{
  "n_layer": 15,
  "d_model": 192,
  "n_head": 6,
  "n_kv_head": 6,
  "head_dim": 32,
  "d_mlp": 768,
  "vocab_size": 2979,
  "activation": "squared_relu",
  "norm": "rmsnorm",
  "norm_place": "pre",
  "norm_eps": 1e-05,
  "positions": "rope",
  "rope_base": 10000.0,
  "rope_fraction": 0.25,
  "qk_norm": true,
  "attn_scale": 0.204,
  "bias": "none",
  "tie_embeddings": false,
  "parallel_block": false,
  "extras": ["capped logits"],
  "init": "trunc",
  "init_std_qkv": 0.0264,
  "init_std_o": 0.0,
  "init_std_up": 0.0264,
  "init_std_down": 0.0,
  "optimizer": "muon",
  "lr": 0.00893,
  "lr_mult_o": 2.0,
  "beta1": 0.93,
  "lr_head": 0.00566,
  "grad_clip": 1.0,
  "warmup_steps": 0,
  "schedule": "wsd",
  "decay_fraction": 0.693,
  "decay_shape": "linear",
  "final_lr_fraction": 0.0,
  "batch_tokens": [16384, 32768, 49152],
  "seq_len": 1024,
  "doc_mask": true,
  "train_tokens": 135200000,
  "steps": 4297,
  "dataset": "wikipedia_en"
}
Each number is 500 + 50 x the weight over its row's rms, rounded and kept within 0 to 999. Layers, rows and columns count from 0. Numbers have three digits each. The size before them is the row's rms in percent of the matrix's.

# v: layer 4 attention value, 192x192, rms 0.112, rows 88-95, columns 96-191
# o: layer 4 attention output (transposed), 192x192, rms 0.195, rows 88-95, columns 96-191
# q: layer 4 attention query, 192x192, rms 0.104, rows 96-101, columns 96-191
# k: layer 4 attention key, 192x192, rms 0.0998, rows 96-101, columns 96-191
v88 073:500528592479433578517592499484582476513514493532477483500440507511523490564489500529477422538575605508512462553492487538457436606448562489566534473470504519473461468530427449412484513365510574512388580507539638505565402524432423545426490463521542583467526504486433504434515535483398573442
o88 063:505453427463539434522315474530465538566508520453549502529506492472462457477484527470491551490452422481443553450484544475429554423532457488464483516527579515550574546495528549556509510482451496514573461456540566414522614472523553473480447478572513493573523535518490499571460437577526523559
v89 072:474519566516521583582480389512559534469508555516511561489467459520451518458541420473532501558406521473541457537549465535522567486469473449569498499473549516424390502549544472517552525458506529457481589476517545483503588506484575497533555549539419426565541521513445533459541578520502534502
o89 068:469497426451452416468528526520432486538498440532494450503452542442539477532510482532505499521551511612438501514471524483498479550454545447505456534553482495591481454524497538557473590558520425540465386556378589571527440498448442501466456442510532574483472474518538522515446545573489463526
v90 071:456540521433511485525430503517453468444484370617477604450461531404425494461529509534483386481571468418603483461504430572480494518539498463496566442548538546368475554535475591423569497591509450420500447509530495528518524485529450427476476568435473528523466462511499466439449569563511542483
o90 071:482461352528473410567483540436470569526505489355516378530538499564550599451478486516445562496448548520468408423455559492525464483494437467478426505506478422569523406493483468545435531520530625531401523572408514596508470477461449590462471499524500485555474551533464533518514511403437520572
v91 077:499506424473467522475552520555480425485441468445486509436455587484408530493456519506550397431496540449668472411539508469515611390561508496467422605537496471495456528481529500551572482463500542503449429496538524477485594518652503431531479454384469520481417481495500505557502503520503453511
o91 073:492516477515452555543454554483467532511490437468513453565543413404566564465477543576520623586557524490472440527452513527513530556463485484460580385458435483497414431519512458473515514451439482469513478561530501553400500560374450549466460552525540483538472574511453507477501525424498556415
v92 075:513464392500508507474517472518474524443472464431530493530569489459492452559459581483477434484574547530590497426594543525455572535460486416447492555478527525551563527438551467424471486540457516524543508446541437567490497521513507582571532444448520615415532569501488524551413462484572506459
o92 074:512523479559423552562433578447442520493476548519503458433472565535494489542465427459462621527452481493525561588400455489505500536509480477531572408477496425404466509529512467537538550531525507468492504502592476450500475537520494436501531509477427496449492504498509464500531517425537472561
v93 069:532501495493489558451419537552511568481551510468509509396442559584565457402554506487508596554455428463372470530484453522499485465519514470502515463460410573494432564466557518510613537490616515490420579534422492569454535480544474494452497531588533420533444424451594436579486506492542420534
o93 065:473494463492499501560636538528547464510497473607490542546524499354455521513530558598533431617516475563606493525500436536497493529467514481515438555573455559494549445527476456474428416530408494579551460496436477422546601474567505486374465484521481543472550478581490631435502455564436566464
v94 072:381515609406430471470508573513474452586534529491519480511549467502481582549442472496472477509481534481521509592461521546393505395470426519501497408490436398527564587503525488465550480546544556445520489505491514469486480514537517483494464500500543515448553510406464373564471560476481582470
o94 072:510476382527488536479484514463423537474603557509492491476540500483502488445530507500458577487430416460456438436553551489481528559513471495507524474531498492437457513479413537531476504540549510514435494494512420537464451501502453507485471495508473473370533476488538584448510455404508521581
v95 067:435411642514453591566495436546521492542540525572533505456447467456470500551545538494575494469573525384501459572566548538379444534415589491544380540463464452508492497514523468485488511538504474550460479519501570525537472531506480513493459513559475564436456471588408478498409519476484558474
o95 063:524549439459478514448468451501544501421390548546515413566526475444412489501433539506573535472462590540482555487535480460606567373573453445463604451570508513517534544510490577437441473511520536452653511572460511479554497437501530579502589464500532507513552581509480492475603543541432471497
q96 083:473502587469574428540450480439475481536464499561439458442516589565482433509574509427578515463492527496545480522550481505483517537426586465472551525509526574490500570414484516485539472545557529482477428570491512604478509491520486422573483453432541485615545532542551518482488498480488436482
k96 078:633509506471488508509600483508516516540572581477496545573549536507418484540461378546451569503491457441497499495519504455515448489519567417546470482527459448561534518507439540486482506488472541614469496444471552540533461507521519411569513403567465520376493488442509461540602472467641451544
q97 134:470537437584457632511444495459533479465537457576537477531477542476539638476524449421489549494445434571502500518592510573476507512472498560540487583492540466620559485521457377454527488436470524460555512580400520553456509493461423517548475564531563494528529466458524588494546566545481565447
k97 111:465482393581492557580433469456413509490522465503551479520484489543494541501538452445454569490449490574514512537531478483544501452516562559456507495542476398565504519430485356458550558537492453497558508573464565514378395481372526539557476491575514516518439562368432556490526479474454496445
q98 126:487469435524532423506417464553562464519451449416450567530504595533453561509378495470466409389507517461499465514485482490495520549511618472465482490538507389477561508510568564609535588537543513492515511472510531430505413450469434513508436443441497458435495421580420418543552561472495494499
k98 171:493475465469545432478495494549595481558430402459399586517558541546491552548419415474460425412487511449506403507479510510466499573541525402517481452535476426474482492527566561637523563506568528503509564475540477399525440442531415478483489448477493507430513410610434417554491510527508497512
q99 145:506469459514469452472445438574548416486563511477476556550506533531550596507440486384509456496496462500488550572487406439500462517447577509481489536631496443477479560530521417612534620548518557451524547489452574553504393478441467453499442454437576452486495509542404481487523567527588480479
k99 179:549444485488465440458479443587525455491545542449434560577513512549565531541438487441508454540526479449457576545439453434485451520478527504451490513605495507478490583475519473581504562540495556527496502449501579531529426500448495422486473432392533462479513502572435483469482545540622412530
q100 088:395538502479458468446520587532533500473450459498529429490549496488557551402555526457497534509416503479571570557539533569387545461443485554432502501537497462502537495603530475514468405452455506387535485531459434614505588486445426468560500622504478479546483519538498508456472541466461575509
k100 085:520550503534556509455506463467544495534454533495458466518513568476502397417482548557529574545457540534524491571569451500541426554488513472582501523495586484513541511464496472481505504553502610548485422500530459543570555512509480500558478426550519454545558474464573518551499478500548489473
q101 121:603487472513494521483539482486451530439569571452546652435430482455516449528565501487520509542554455513463534415500443457589522468554549539557493515496465460532426473569539453502506602482531458540543526498506553465455424509512541486513584465511519466528407509488447446593524458490547423466
k101 092:585496433546476570482544519460472532523526508530591503498471469367459489531589442557511560462484490523568514495511460447537510430469518514514494422438523484597563468464533548443533532415517450549600520504462529537538478509466483524459560500614492536511464454411508482529530488466513484477